Part of a small language model's weights.
Size: width 96, MLP 256 GeGLU, vocabulary 8192, 2.64M parameters.
Training: a variant of Muon for these matrices, 4328 steps.
Each number is 50 + 12 x the weight over its row's rms, rounded and kept within 0 to 99. Layers, rows and columns count from 0. The size before them is the row's rms in percent of the matrix's.

# o: layer 11 attention output (transposed), 128x96, rms 0.112, rows 82-117, columns 0-95
# v: layer 11 attention value, 128x96, rms 0.111, rows 83-118, columns 0-95
o82 099:66 49 39 57 53 67 51 67 55 50 62 63 44 53 46 36 54 59 63 42 46 53 35 35 64 57 52 57 49 43 46 62 45 46 30 50 66 50 44 48 45 66 43 74 61 58 46 35 59 62 55 29 31 45 64 66 65 60 63 24 52 44 62 62 56 47 27 51 27 59 27 53 59 61 54 31 54 52 73 73 54 56 39 43 30 67 59 53 77 57 38 46 54 37 61 62
v83 111:18 50 57 31 49 48 63 51 48 64 55 33 45 42 46 51 51 27 38 50 56 44 59 28 45 41 51 55 46 40 45 31 49 52 39 58 61 27 79 48 54 37 41 49 37 55 40 49 79 51 37 65 62 53 45 49 39 31 61 61 29 52 38 43 42 50 48 52 36 51 71 47 58 38 64 45 77 45 54 59 58 33 48 60 30 56 49 53 73 68 43 46 47 42 51 76
o83 108:39 53 42 57 52 45 53 75 48 49 43 27 47 64 67 59 44 56 19 59 55 49 72 39 47 32 67 56 51 68 65 41 54 29 38 51 63 29 59 51 56 44 36 34 33 54 44 33 69 51 39 50 51 44 63 36 47 31 48 51 61 51 60 32 26 45 67 37 54 38 58 39 59 25 73 37 53 49 53 61 49 50 33 58 46 45 57 25 63 54 42 46 40 54 54 46
v84 108:38 63 36 43 41 36 43 24 62 68 40 48 43 39 53 56 34 45 70 50 39 23 60 53 48 42 41 43 36 70 40 31 53 59 65 60 37 53 62 38 26 28 49 61 64 25 53 56 41 39 51 62 56 33 40 70 43 71 59 58 52 64 63 29 65 51 43 59 66 83 48 52 51 53 60 52 55 39 65 47 55 46 52 39 53 60 41 46 53 34 40 50 50 38 61 50
o84 104:34 67 35 60 55 55 54 34 67 58 43 56 45 48 74 52 26 47 50 58 48 38 49 55 42 51 46 62 43 48 55 17 55 53 66 63 29 42 54 56 46 49 32 60 57 33 42 49 33 31 43 35 62 35 28 68 62 50 65 70 40 68 60 39 62 53 50 56 42 56 29 45 55 55 64 28 59 56 42 41 45 53 36 63 34 72 50 48 24 49 47 43 63 44 59 54
v85 100:40 65 49 37 55 31 51 59 50 59 55 45 37 51 54 57 50 50 43 48 54 65 50 45 74 42 48 31 38 45 37 58 61 52 56 60 40 55 67 61 61 34 47 46 32 23 66 40 49 54 61 70 41 36 46 33 64 48 38 55 60 55 23 66 22 55 48 58 59 66 22 62 50 73 25 41 33 44 47 44 62 52 51 68 41 56 63 58 67 59 31 40 52 51 46 62
o85 101:42 63 67 51 67 56 63 52 68 54 51 45 38 60 74 43 34 45 50 66 43 60 36 58 49 46 41 40 42 60 61 48 69 69 57 61 41 49 51 32 48 51 53 38 24 54 33 41 43 52 63 64 57 40 67 29 73 49 47 56 70 58 44 59 48 64 41 63 73 51 41 43 27 68 45 33 35 46 33 49 55 73 62 48 62 53 42 48 74 42 25 42 54 50 46 45
v86 110:58 62 39 54 48 55 56 59 44 57 50 56 38 45 52 40 56 57 43 63 47 66 38 56 57 54 39 22 48 44 49 42 49 25 51 69 38 70 48 62 57 47 60 58 52 59 32 34 35 57 56 47 55 35 56 73 42 63 66 66 63 70 57 75 53 64 55 64 63 47 67 47 48 41 25 71 63 52 53 70 71 64 77 50 68 50 62 54 59 59 70 68 51 49 53 42
o86 117:48 67 52 49 32 60 50 59 56 63 31 67 43 46 38 43 66 47 34 64 39 54 30 45 55 62 48 33 49 47 55 42 64 38 51 49 41 64 40 46 42 61 53 52 47 56 29 53 46 65 56 39 64 33 51 60 47 73 53 63 71 56 61 70 51 59 46 68 44 33 71 57 43 34 45 58 51 48 33 70 66 48 59 52 79 59 48 73 37 58 64 71 49 45 45 77
v87 092:59 27 46 46 51 54 47 68 26 50 71 48 26 64 58 62 36 60 45 44 63 45 41 45 54 33 28 52 48 29 34 28 70 60 40 43 50 56 37 37 62 39 43 70 62 44 47 69 60 51 58 53 32 53 38 45 33 50 50 40 62 31 48 50 61 34 66 61 68 50 48 56 31 60 62 33 61 49 28 41 41 47 70 41 50 51 50 59 62 48 48 76 40 47 48 50
o87 105:46 29 55 48 57 50 49 62 19 57 54 56 53 66 64 47 39 47 41 54 58 29 38 55 51 21 50 65 54 49 44 50 58 56 37 46 55 47 36 53 67 45 56 78 34 43 39 66 26 39 58 65 48 44 41 55 58 51 54 43 56 33 52 44 37 17 68 55 58 46 28 37 54 40 44 37 62 55 36 55 54 35 58 25 52 56 69 62 55 42 61 71 40 43 36 53
v88 099:47 56 63 63 47 60 62 61 61 35 45 31 62 43 46 48 38 58 52 48 52 60 42 49 51 36 57 51 45 41 61 43 75 34 39 51 65 46 74 66 59 39 55 42 80 39 36 22 56 45 44 62 32 46 39 63 68 75 51 45 34 55 63 44 41 55 51 40 38 54 51 40 35 39 63 69 32 47 56 66 50 69 44 39 44 46 50 42 41 42 36 25 62 56 57 25
o88 104:35 72 55 37 55 41 59 67 60 33 50 57 77 47 34 40 58 57 50 50 52 64 53 40 45 47 57 58 46 53 38 29 58 59 51 50 59 40 62 55 63 71 59 52 63 53 31 36 58 25 38 36 45 21 45 56 48 62 47 47 41 47 51 55 41 52 82 58 37 48 49 42 28 57 62 66 46 42 53 53 42 80 60 39 45 36 59 60 65 45 43 48 63 68 76 40
v89 100:15 49 40 60 52 38 57 42 29 61 69 65 47 33 61 49 38 34 58 64 45 60 51 55 39 65 53 58 47 42 61 46 92 57 28 61 56 46 66 54 38 50 61 33 54 41 30 62 27 51 41 47 54 58 67 57 30 38 49 48 71 54 52 56 48 43 29 63 36 46 32 53 46 55 53 54 51 27 44 40 49 46 51 43 47 59 51 48 32 56 35 60 51 63 40 46
o89 104:21 39 39 50 45 16 43 42 39 66 59 72 42 30 47 46 52 53 51 51 59 67 56 54 41 41 52 56 48 55 52 44 78 52 62 66 42 48 66 24 58 55 72 42 66 62 42 51 35 47 43 39 50 63 43 50 33 46 63 40 60 40 28 41 53 53 40 64 34 60 38 43 58 58 40 50 42 30 37 60 58 57 43 49 67 44 41 31 20 62 51 46 58 60 39 57
v90 108:61 54 45 51 59 23 49 53 54 37 46 61 33 37 61 57 48 60 65 53 25 51 52 68 55 31 19 53 39 51 43 49 51 64 46 46 55 33 62 55 46 67 32 66 27 55 38 66 46 41 54 53 38 53 76 47 43 55 35 74 61 60 42 45 60 47 56 41 37 67 35 35 38 52 43 47 47 67 59 45 39 60 58 32 20 57 52 42 38 33 41 47 54 49 31 56
o90 108:50 36 80 56 52 21 59 53 51 44 59 45 38 52 45 69 44 49 67 33 41 59 55 48 45 42 38 38 33 27 57 27 59 73 30 36 55 43 50 74 64 52 47 54 43 62 33 46 52 52 59 58 40 66 62 48 46 47 46 67 56 58 45 47 65 51 58 59 45 56 39 40 33 61 53 45 39 60 59 34 37 47 67 52 31 68 37 58 29 78 43 53 46 44 32 55
v91 106:65 68 42 37 52 23 38 47 44 29 50 62 58 70 64 44 49 44 38 42 60 43 77 52 48 34 45 54 49 60 50 41 36 46 45 36 46 69 46 41 76 56 59 39 44 50 65 48 61 65 57 54 42 41 75 30 54 49 47 39 51 40 53 67 55 38 52 61 49 23 63 46 38 82 34 55 54 56 65 61 55 76 39 41 48 37 40 73 48 66 52 55 51 54 41 50
o91 103:68 65 61 42 53 49 34 55 39 48 56 52 39 59 65 31 44 48 37 37 45 52 72 58 22 33 56 57 53 60 61 36 31 50 46 35 52 59 54 46 75 56 56 57 55 49 69 57 53 64 72 67 45 53 59 26 59 58 46 51 47 49 48 55 75 50 34 49 64 48 62 34 19 50 54 45 49 38 49 52 41 60 73 42 65 64 50 77 53 60 71 40 55 57 34 46
v92 099:49 33 25 41 50 68 52 39 67 26 30 46 33 40 39 45 38 56 53 54 31 40 66 54 36 50 43 55 65 43 50 39 51 44 64 57 49 52 63 61 32 55 50 26 57 56 59 65 24 48 51 64 48 45 54 34 75 44 63 56 64 31 47 36 60 50 69 43 58 77 66 39 38 67 63 55 64 32 46 39 44 30 41 53 39 52 53 51 49 31 65 57 50 42 53 47
o92 105:51 42 39 38 47 68 46 42 62 39 36 34 33 46 33 48 43 49 70 46 40 24 55 51 43 47 52 33 54 37 34 29 71 33 48 44 50 47 56 47 46 38 41 35 57 40 51 65 61 22 58 41 57 43 64 47 57 56 61 46 62 45 36 36 47 48 58 61 67 71 44 52 52 59 62 51 63 43 42 35 37 31 25 72 30 59 60 49 44 22 60 64 61 40 46 65
v93 104:46 33 40 34 65 52 44 54 34 14 79 29 28 56 38 46 46 51 60 55 47 34 48 54 61 42 64 60 70 57 49 58 71 43 44 71 56 38 61 53 44 52 52 43 65 58 40 49 57 53 47 57 50 52 41 49 45 61 51 45 39 38 80 40 42 62 50 65 60 74 54 59 47 62 61 25 23 66 45 51 64 50 48 45 40 54 68 64 42 46 45 45 60 37 58 42
o93 109:57 43 48 50 72 55 38 42 34 29 76 38 50 39 52 46 51 44 57 41 56 28 31 54 40 41 63 45 61 35 50 20 70 51 46 73 61 38 75 48 58 64 56 45 47 66 37 52 67 31 40 70 50 63 41 57 52 73 50 39 45 30 65 48 47 48 44 56 44 67 49 49 68 45 39 45 30 39 46 46 42 47 63 38 42 46 71 59 40 35 34 50 46 48 67 47
v94 100:54 49 54 64 43 57 40 67 59 66 47 55 36 70 64 40 48 67 44 35 47 41 51 46 38 73 35 58 46 39 35 78 37 54 58 60 41 53 16 31 38 33 35 70 60 49 76 34 47 69 74 43 28 48 59 43 51 47 43 54 45 47 46 53 46 56 43 47 61 44 34 45 58 57 51 28 46 33 47 59 58 52 46 42 25 53 53 51 57 51 60 36 59 72 46 50
o94 104:71 43 62 46 54 43 48 38 57 69 54 63 29 61 64 49 54 50 45 42 40 44 63 31 49 57 24 61 32 47 36 63 37 58 81 60 57 48 31 54 57 45 45 71 52 57 52 58 56 52 57 42 46 51 59 54 66 51 41 67 29 77 39 64 27 39 29 58 42 35 39 40 56 57 35 33 60 59 39 55 55 36 50 41 30 31 54 55 71 53 45 46 39 49 43 38
v95 091:67 38 58 35 44 57 59 47 44 76 52 46 42 52 57 45 54 57 46 33 59 68 38 58 80 39 44 45 55 39 63 44 36 63 61 59 47 30 52 36 43 66 38 43 39 51 71 65 47 49 38 47 65 49 52 56 57 56 35 70 29 70 59 57 86 62 47 45 40 66 31 46 54 43 24 45 45 55 46 21 48 48 64 45 51 54 46 47 53 42 50 62 68 54 38 61
o95 093:68 44 67 32 43 35 58 45 56 64 30 33 45 50 47 55 57 51 49 47 66 45 21 58 70 33 37 53 52 23 53 56 54 53 40 33 57 34 50 40 33 36 57 41 27 34 57 36 40 41 52 21 56 59 42 57 68 47 26 60 61 61 61 81 67 58 58 42 41 54 42 52 53 40 41 33 46 62 48 48 53 43 51 61 37 58 38 47 46 61 37 59 39 57 34 52
v96 102:36 40 47 55 49 46 74 40 51 58 52 29 35 43 56 51 62 33 38 57 47 43 58 50 41 52 46 38 65 33 46 51 42 45 44 67 47 50 63 66 28 35 50 44 61 64 66 59 41 46 54 44 41 47 66 73 29 52 15 48 36 62 44 67 56 50 65 26 56 32 47 52 50 55 56 32 47 54 69 55 41 47 18 43 70 34 48 48 60 62 46 48 76 54 47 41
o96 104:47 66 50 45 57 27 77 63 51 60 53 42 38 61 49 49 56 48 49 67 39 34 58 35 40 19 60 59 68 37 40 34 45 47 43 52 40 61 58 40 39 29 68 50 61 39 49 53 58 56 50 41 36 71 71 83 26 59 44 69 34 62 41 60 52 61 51 51 52 26 53 45 60 39 43 62 44 60 48 59 60 61 29 54 57 35 56 42 43 51 47 64 53 66 46 49
v97 102:52 58 44 46 38 39 63 49 44 58 58 77 61 51 46 55 87 36 40 57 62 39 57 35 63 30 53 65 45 44 60 41 55 62 39 44 45 62 42 30 27 41 57 65 37 42 14 41 44 62 43 42 57 40 56 47 23 52 52 46 41 36 52 65 53 34 64 27 48 47 34 67 39 45 43 34 38 48 42 57 49 48 49 57 57 39 47 61 53 41 51 59 42 23 42 50
o97 109:60 63 29 63 42 51 71 49 37 39 47 57 48 56 66 71 81 38 41 59 61 55 68 53 49 35 55 70 52 37 61 57 44 56 48 47 47 65 52 41 37 23 57 82 47 48 32 39 44 56 38 48 52 50 42 51 24 65 60 69 35 31 58 44 59 31 52 35 58 44 44 53 40 44 43 43 31 31 53 56 38 57 68 50 65 48 53 46 45 57 55 51 32 31 40 50
v98 098:48 17 39 54 46 39 68 49 56 30 43 62 39 63 53 51 39 43 42 53 49 52 50 60 48 58 49 50 69 61 81 60 28 56 38 35 41 45 65 38 59 29 40 44 41 62 40 63 73 52 58 25 41 80 18 49 40 34 43 43 59 54 64 42 51 35 47 55 44 57 54 70 38 39 53 41 56 49 45 38 66 56 46 60 32 51 40 44 48 50 39 44 48 62 38 53
o98 094:50 29 48 48 63 47 43 55 51 31 33 61 48 55 44 59 61 52 42 60 50 44 41 60 32 35 68 60 66 64 73 65 29 39 51 37 68 55 58 45 67 37 39 45 40 71 40 52 51 43 62 57 20 63 34 58 51 39 50 44 36 38 44 37 36 56 38 46 37 69 41 38 54 25 41 48 51 45 51 45 57 40 48 52 26 55 43 43 25 45 46 40 54 75 29 56
v99 103:48 64 52 52 60 43 54 64 21 56 56 50 44 43 53 53 39 42 41 44 52 51 43 81 34 63 47 60 62 63 16 38 37 28 34 50 34 54 65 63 67 36 47 60 29 52 50 57 44 58 47 43 46 65 62 53 32 48 41 57 39 29 44 47 27 33 55 46 41 42 58 44 54 54 63 67 29 59 46 30 43 53 45 48 34 38 50 38 45 33 61 75 57 36 58 51
o99 098:43 60 55 37 48 32 63 53 30 59 56 54 27 33 62 43 45 33 52 44 41 48 45 65 46 58 50 40 75 51 43 38 38 72 38 51 41 35 53 54 51 48 60 44 37 59 49 53 70 49 56 72 47 56 65 41 52 58 50 36 47 36 50 42 54 39 64 46 45 48 68 50 35 52 55 73 52 56 56 50 81 49 39 30 18 48 33 49 57 51 77 82 42 34 46 56
v100 110:33 61 41 47 54 56 69 30 58 68 38 40 61 56 46 66 48 58 66 70 36 38 47 47 35 43 28 66 51 50 65 64 77 69 57 45 56 59 42 55 73 68 41 43 51 40 78 70 57 37 59 44 42 51 48 37 28 52 60 47 56 44 36 58 67 42 61 41 57 66 56 52 39 63 50 60 55 60 64 40 24 45 46 62 54 60 45 40 62 35 43 34 60 42 45 58
o100 111:47 49 50 42 58 47 60 48 57 60 53 28 59 66 45 49 31 51 54 41 31 44 46 59 45 36 45 70 34 41 55 49 68 67 44 50 39 54 33 53 61 42 43 59 64 44 74 40 50 46 55 60 55 62 42 49 25 44 60 41 45 45 49 48 62 38 61 37 83 47 61 64 54 69 46 69 53 78 30 39 39 41 36 70 39 72 46 30 55 36 55 26 67 47 47 52
v101 097:36 49 45 57 45 53 18 62 59 48 71 45 39 58 34 45 50 46 36 60 60 41 61 57 54 55 60 51 41 45 66 58 43 58 43 54 49 31 72 69 54 55 40 47 44 64 54 61 39 56 54 70 37 58 49 49 66 27 67 60 69 53 56 68 41 52 51 30 20 42 45 49 44 41 49 52 30 37 44 64 49 49 44 52 45 70 65 51 12 52 39 44 28 48 61 35
o101 102:47 35 35 32 55 48 33 58 59 38 62 55 31 48 27 49 65 44 58 58 66 48 49 50 57 74 68 55 46 56 50 65 47 58 45 55 61 44 54 65 49 53 41 49 20 49 60 38 60 48 48 53 41 48 84 38 65 55 79 55 74 41 41 60 46 49 52 63 42 45 52 33 55 61 48 61 27 21 49 60 55 44 57 44 41 37 39 57 32 56 33 34 47 61 70 56
v102 100:56 45 54 51 57 35 45 67 35 41 48 45 26 61 66 44 88 60 49 24 33 46 66 32 54 47 49 46 27 50 46 59 51 72 16 61 69 55 55 36 61 57 32 41 44 42 63 47 33 62 41 54 64 60 56 38 54 29 44 38 45 47 60 54 46 46 58 53 45 59 70 57 30 39 40 45 47 31 68 46 41 55 39 61 34 55 52 62 50 43 46 46 53 45 38 52
o102 105:69 43 47 50 50 11 57 54 42 39 43 48 22 56 70 43 77 43 58 38 44 50 63 35 43 43 63 64 35 58 34 64 30 52 23 53 49 53 50 49 63 93 39 47 42 47 54 55 48 43 41 47 57 67 56 31 53 45 32 47 63 51 42 49 49 57 65 61 68 60 54 54 45 47 42 52 44 47 50 53 44 56 37 50 49 45 55 70 45 48 27 51 47 47 26 47
v103 103:54 60 58 42 33 54 58 34 47 60 36 63 57 45 53 47 63 55 44 48 46 51 46 26 37 41 61 42 40 43 50 39 34 40 26 32 48 50 60 35 60 48 50 35 53 37 48 51 67 51 53 48 49 44 42 51 64 64 53 70 47 31 30 58 48 46 82 41 86 39 76 41 54 56 48 39 61 41 67 48 48 83 53 61 35 73 47 49 53 31 52 38 57 38 59 49
o103 103:65 53 50 52 42 42 63 45 42 57 19 51 74 56 69 53 70 47 49 53 48 54 47 45 37 56 50 48 46 67 50 56 39 45 43 27 46 43 42 60 66 39 41 44 58 34 48 54 51 58 49 53 64 53 50 40 52 56 31 66 40 33 38 46 40 53 69 56 76 35 72 37 51 52 69 46 62 63 49 57 34 73 73 74 27 77 74 59 54 54 51 50 42 48 57 49
v104 109:39 38 30 56 53 57 62 40 68 54 57 37 45 40 57 54 49 76 47 49 46 51 51 69 61 49 54 55 70 28 49 54 49 70 55 43 42 51 47 34 50 56 79 30 52 55 51 37 53 51 45 68 80 64 56 70 38 55 54 44 37 52 48 38 52 36 32 50 31 30 29 56 27 59 46 48 32 48 49 61 48 32 45 49 41 50 59 54 46 41 49 78 56 77 63 56
o104 114:49 34 25 47 57 45 53 33 66 48 50 53 49 37 47 63 52 75 54 48 35 41 66 59 52 35 59 74 58 39 36 44 61 55 53 38 52 44 52 40 32 42 82 37 59 56 54 26 60 41 46 54 53 57 56 69 44 47 60 33 49 54 57 37 45 39 25 62 32 54 36 42 19 57 33 56 36 37 59 57 51 40 58 50 62 51 61 57 72 39 56 63 66 66 53 63
v105 096:55 72 61 38 58 52 43 48 51 34 36 43 45 46 61 45 37 59 34 69 19 37 70 73 47 64 46 42 57 49 79 38 64 47 66 59 28 46 47 37 56 35 49 49 46 51 35 68 54 50 75 60 50 56 66 30 47 69 57 59 37 62 52 34 60 51 66 60 57 56 56 51 66 49 60 62 42 41 37 59 52 32 38 69 50 38 39 29 53 44 52 52 59 37 62 59
o105 097:30 58 51 40 66 46 57 43 68 51 49 46 39 40 44 39 60 54 31 40 29 41 78 58 46 61 31 35 68 49 51 30 66 47 64 52 42 52 64 46 56 38 48 46 32 47 46 54 57 45 88 55 58 38 66 41 61 32 50 49 50 60 69 57 61 69 56 45 59 60 48 48 69 46 50 41 53 50 52 43 48 33 70 66 41 46 57 36 45 46 61 61 72 15 49 51
v106 097:55 46 61 52 44 44 53 68 51 38 74 51 58 48 47 47 24 54 51 52 61 40 36 35 33 37 59 39 36 49 44 46 63 43 57 59 45 42 34 35 35 28 68 47 57 70 35 61 62 61 26 36 43 57 58 52 32 48 29 61 74 43 67 73 74 47 37 71 40 47 48 60 31 42 53 44 34 49 43 56 49 33 49 42 36 70 56 43 47 46 47 33 59 50 41 65
o106 096:26 33 67 42 32 30 41 50 33 35 64 69 62 50 51 53 33 60 54 53 69 40 41 49 38 42 56 50 37 49 45 51 56 48 65 53 54 41 53 36 49 53 71 77 38 74 48 58 53 42 34 37 32 65 37 66 58 59 48 56 53 46 65 68 53 55 59 28 39 56 47 49 52 34 29 66 35 37 51 69 49 40 71 43 39 49 65 40 44 56 59 31 39 42 54 42
v107 097:43 42 53 38 51 59 52 58 48 60 28 29 79 19 47 54 23 49 33 34 31 23 57 57 44 69 51 53 51 40 51 40 36 53 48 60 45 44 44 49 59 63 45 45 58 33 49 52 61 44 61 56 55 53 68 61 33 45 59 42 55 52 61 43 62 57 60 36 84 50 52 46 39 73 33 54 53 42 49 35 57 75 55 57 69 46 63 40 59 49 58 49 40 54 63 65
o107 098:44 61 55 40 55 65 49 39 53 70 20 26 55 35 53 58 58 73 44 57 58 43 59 54 34 46 45 47 79 50 60 47 57 38 57 51 53 24 39 63 22 54 52 52 55 50 51 38 42 37 66 42 42 75 54 42 56 69 78 53 60 49 75 42 53 61 55 53 63 44 43 36 55 66 45 43 58 65 35 46 59 41 55 62 56 62 67 45 69 56 67 66 43 51 52 41
v108 103:74 52 58 63 47 60 32 55 49 37 52 45 19 47 47 49 56 32 60 47 61 56 46 46 47 57 35 53 40 47 40 27 47 79 31 39 41 39 72 68 54 61 62 20 51 64 42 49 58 54 45 48 58 52 71 59 56 52 45 60 82 57 65 30 49 56 29 64 67 68 54 47 43 50 53 41 52 38 63 69 73 50 43 54 50 54 60 61 51 43 52 40 53 49 37 56
o108 104:44 52 57 54 43 59 44 45 47 43 51 47 45 50 27 76 48 52 66 45 62 46 49 35 49 60 55 45 66 60 28 30 38 50 36 47 44 42 64 68 63 65 41 39 38 71 36 59 46 50 57 39 37 50 55 64 49 47 43 64 68 49 53 17 32 69 33 71 56 72 46 46 59 51 54 52 62 26 58 78 46 64 56 50 53 59 73 65 40 56 49 37 55 42 31 57
v109 085:77 44 55 44 61 32 67 55 58 36 60 65 61 36 68 44 18 52 51 45 64 46 43 60 58 51 48 60 41 49 26 48 35 68 45 35 71 43 77 52 56 76 39 57 52 52 49 60 36 60 56 60 64 30 49 69 50 40 54 45 33 61 42 23 40 42 53 80 47 37 36 47 44 40 55 41 39 59 60 51 49 49 40 48 50 45 41 69 53 50 48 65 48 62 44 51
o109 089:60 45 68 58 61 36 54 55 41 56 60 60 43 41 75 54 29 60 70 46 70 28 54 39 61 55 56 45 47 42 50 52 39 56 39 32 49 37 66 55 50 83 66 18 61 42 48 37 38 46 60 55 45 54 36 58 37 40 64 41 15 56 45 24 54 52 45 66 43 44 33 41 39 46 60 29 40 43 68 39 47 41 41 49 55 49 42 52 48 60 59 55 49 52 48 65
v110 106:55 42 48 58 68 43 40 52 56 51 63 44 52 50 57 37 45 51 62 44 65 52 48 33 61 62 62 40 51 48 57 59 48 64 52 51 45 61 56 34 52 49 75 48 50 77 60 52 83 65 58 54 59 31 45 39 44 70 62 26 35 55 65 24 25 33 57 44 35 50 51 51 58 74 48 46 32 42 81 64 48 63 52 57 52 40 57 37 67 49 59 48 45 57 58 28
o110 104:60 54 45 58 61 38 39 57 45 35 51 46 55 56 70 35 58 47 64 39 60 33 58 28 39 70 37 60 61 40 62 56 49 61 49 49 39 43 58 48 49 57 70 39 42 59 61 56 57 35 70 62 47 41 50 53 39 66 57 29 61 58 71 35 33 34 28 38 29 55 59 43 56 54 54 44 34 54 84 55 59 70 57 66 59 50 59 45 79 35 46 54 70 57 49 43
v111 084:36 58 39 40 40 71 38 51 46 55 52 58 55 74 57 51 58 54 63 80 54 40 54 37 42 56 49 61 52 41 44 66 53 52 55 31 57 40 48 59 50 41 49 45 49 48 55 28 68 84 49 42 67 46 44 28 48 32 68 43 43 55 63 33 42 75 46 31 48 53 49 42 68 57 61 59 37 58 62 54 65 44 48 27 44 50 53 70 62 62 63 38 58 23 34 47
o111 087:50 42 47 69 49 98 37 52 46 61 56 43 47 59 53 43 55 44 40 36 58 44 55 46 59 45 53 74 32 43 61 55 23 58 65 62 51 42 56 60 54 38 38 35 56 67 45 60 79 52 33 48 63 49 30 27 40 56 61 64 42 39 48 40 50 41 52 36 44 61 60 61 63 57 44 45 55 36 51 40 35 45 49 41 42 51 65 37 75 53 42 26 59 50 63 52
v112 103:56 50 42 46 71 58 62 32 59 63 54 75 39 29 34 47 44 43 59 42 19 56 44 43 63 61 54 37 60 50 35 44 23 52 54 53 52 60 45 47 52 68 64 69 49 56 53 49 58 44 89 68 27 67 50 55 45 55 45 39 48 54 32 43 47 54 34 41 25 45 41 47 43 57 56 48 59 65 53 40 66 68 42 51 28 58 47 51 50 40 64 59 53 47 62 66
o112 101:62 39 50 55 57 54 58 29 61 63 61 50 38 38 28 59 49 61 60 29 26 64 30 46 57 40 50 45 45 42 57 57 39 39 62 48 60 65 49 47 58 43 57 50 37 44 49 40 56 56 73 56 35 71 54 58 41 58 56 30 58 60 36 26 40 58 39 65 21 39 53 42 39 45 77 25 49 74 42 45 57 60 40 59 47 70 37 60 54 41 58 68 57 36 57 52
v113 088:41 79 58 69 56 52 59 50 33 48 48 33 34 68 39 51 23 28 60 53 57 55 28 39 57 43 51 65 31 59 42 49 66 56 58 61 55 49 55 66 27 50 48 44 73 62 59 65 54 44 45 44 62 45 39 49 69 44 42 56 43 69 43 48 35 44 50 31 56 49 43 42 53 52 49 50 45 54 33 36 36 62 44 58 33 49 40 15 45 67 30 53 45 52 57 29
o113 097:27 69 66 45 60 28 56 47 49 56 40 52 57 39 45 43 18 36 49 60 71 39 40 51 57 60 61 63 45 40 34 50 63 64 53 58 65 51 44 62 37 38 41 49 53 49 63 72 42 52 58 49 61 27 52 52 43 38 24 42 49 60 41 53 29 42 58 38 42 56 40 51 72 63 55 67 35 55 51 61 60 78 28 33 46 47 46 41 39 59 37 55 45 60 58 31
v114 098:40 40 41 69 51 50 62 41 57 46 56 67 62 53 54 48 70 50 47 34 44 37 43 55 52 27 43 45 59 40 52 45 61 29 51 22 58 45 68 41 59 62 66 60 54 26 59 41 46 27 51 40 40 64 42 48 52 50 81 44 33 71 55 55 39 58 40 44 61 62 77 45 58 36 50 61 65 62 55 45 42 31 84 46 47 62 38 57 38 47 45 46 55 69 54 45
o114 100:53 57 38 34 55 56 57 50 63 40 59 59 64 66 45 63 65 54 32 43 32 63 52 50 41 56 44 60 55 39 59 49 59 53 41 25 55 59 46 33 51 65 60 51 72 36 36 46 48 30 34 44 68 45 43 31 54 35 55 45 47 64 60 49 71 33 55 77 41 35 63 57 60 40 68 44 66 47 31 27 48 38 63 31 44 66 31 59 58 51 38 53 58 67 64 65
v115 111:50 60 36 67 53 51 70 48 36 76 32 40 53 53 33 50 50 59 52 35 70 50 55 32 45 61 61 69 70 42 56 63 74 67 67 44 37 54 46 36 44 45 42 60 43 51 21 39 44 57 41 36 77 61 69 38 53 57 49 64 46 31 51 58 42 56 47 32 64 65 58 40 35 58 51 58 32 36 60 55 64 58 38 51 44 38 53 70 50 60 61 42 57 61 56 61
o115 108:65 53 27 57 42 39 59 52 44 65 38 36 53 43 45 67 58 67 47 28 63 46 71 45 37 49 31 58 66 50 43 51 68 62 73 46 60 48 40 50 30 39 27 77 51 72 26 57 52 48 50 55 69 59 56 51 56 75 43 59 54 44 38 55 44 44 35 42 70 67 59 61 35 57 40 58 42 31 40 49 40 61 33 42 54 48 56 43 58 48 69 46 38 59 55 65
v116 107:39 46 44 61 44 51 30 51 48 42 51 40 63 46 49 46 62 39 43 67 39 54 59 41 37 53 46 44 50 63 59 39 66 55 62 74 48 46 38 40 34 48 44 52 51 62 37 50 63 46 44 68 62 43 47 41 60 23 50 62 79 25 54 49 36 51 65 59 60 47 61 29 81 31 58 33 51 53 35 36 53 51 62 34 40 33 63 43 54 54 19 49 74 58 43 38
o116 113:31 54 51 69 41 36 22 49 38 25 50 35 55 49 39 27 40 40 51 76 48 54 62 44 45 63 43 44 59 52 64 27 60 40 52 83 27 53 44 57 43 38 30 50 59 52 50 63 68 62 50 50 55 41 40 35 47 27 33 50 70 46 41 56 33 50 64 49 47 48 42 43 71 52 53 40 44 34 50 33 69 35 53 54 42 38 63 46 52 46 37 51 37 60 42 47
v117 095:38 35 43 49 50 65 47 47 61 45 70 45 45 33 54 51 46 64 47 69 52 49 56 65 53 52 44 63 22 45 49 74 58 35 58 56 27 35 52 65 50 36 39 31 36 44 34 47 63 49 50 18 72 59 39 55 56 37 56 61 50 34 51 32 56 53 23 52 52 56 36 58 29 44 65 44 62 40 53 43 60 68 51 48 75 57 59 58 34 55 52 67 63 64 46 61
o117 095:41 22 54 50 48 67 48 46 59 46 51 70 63 40 46 44 58 49 59 53 69 44 48 48 64 49 64 54 50 59 19 59 84 42 60 45 53 43 50 60 43 42 44 42 45 65 21 41 63 42 35 42 52 75 31 50 57 54 62 55 47 34 57 58 47 59 25 44 58 65 60 42 48 61 40 43 73 62 58 57 64 34 55 55 52 46 46 47 27 53 38 52 71 76 42 48
v118 110:58 47 65 63 47 52 49 49 50 49 48 64 75 55 37 55 66 54 60 43 33 73 38 22 57 40 47 40 71 77 57 57 73 55 41 36 47 38 58 42 36 30 33 25 60 63 45 44 81 48 50 62 33 63 50 33 67 58 51 59 55 59 44 58 44 49 70 54 34 47 68 61 49 60 53 44 59 41 58 35 49 57 44 48 59 48 37 58 45 56 54 35 64 34 65 60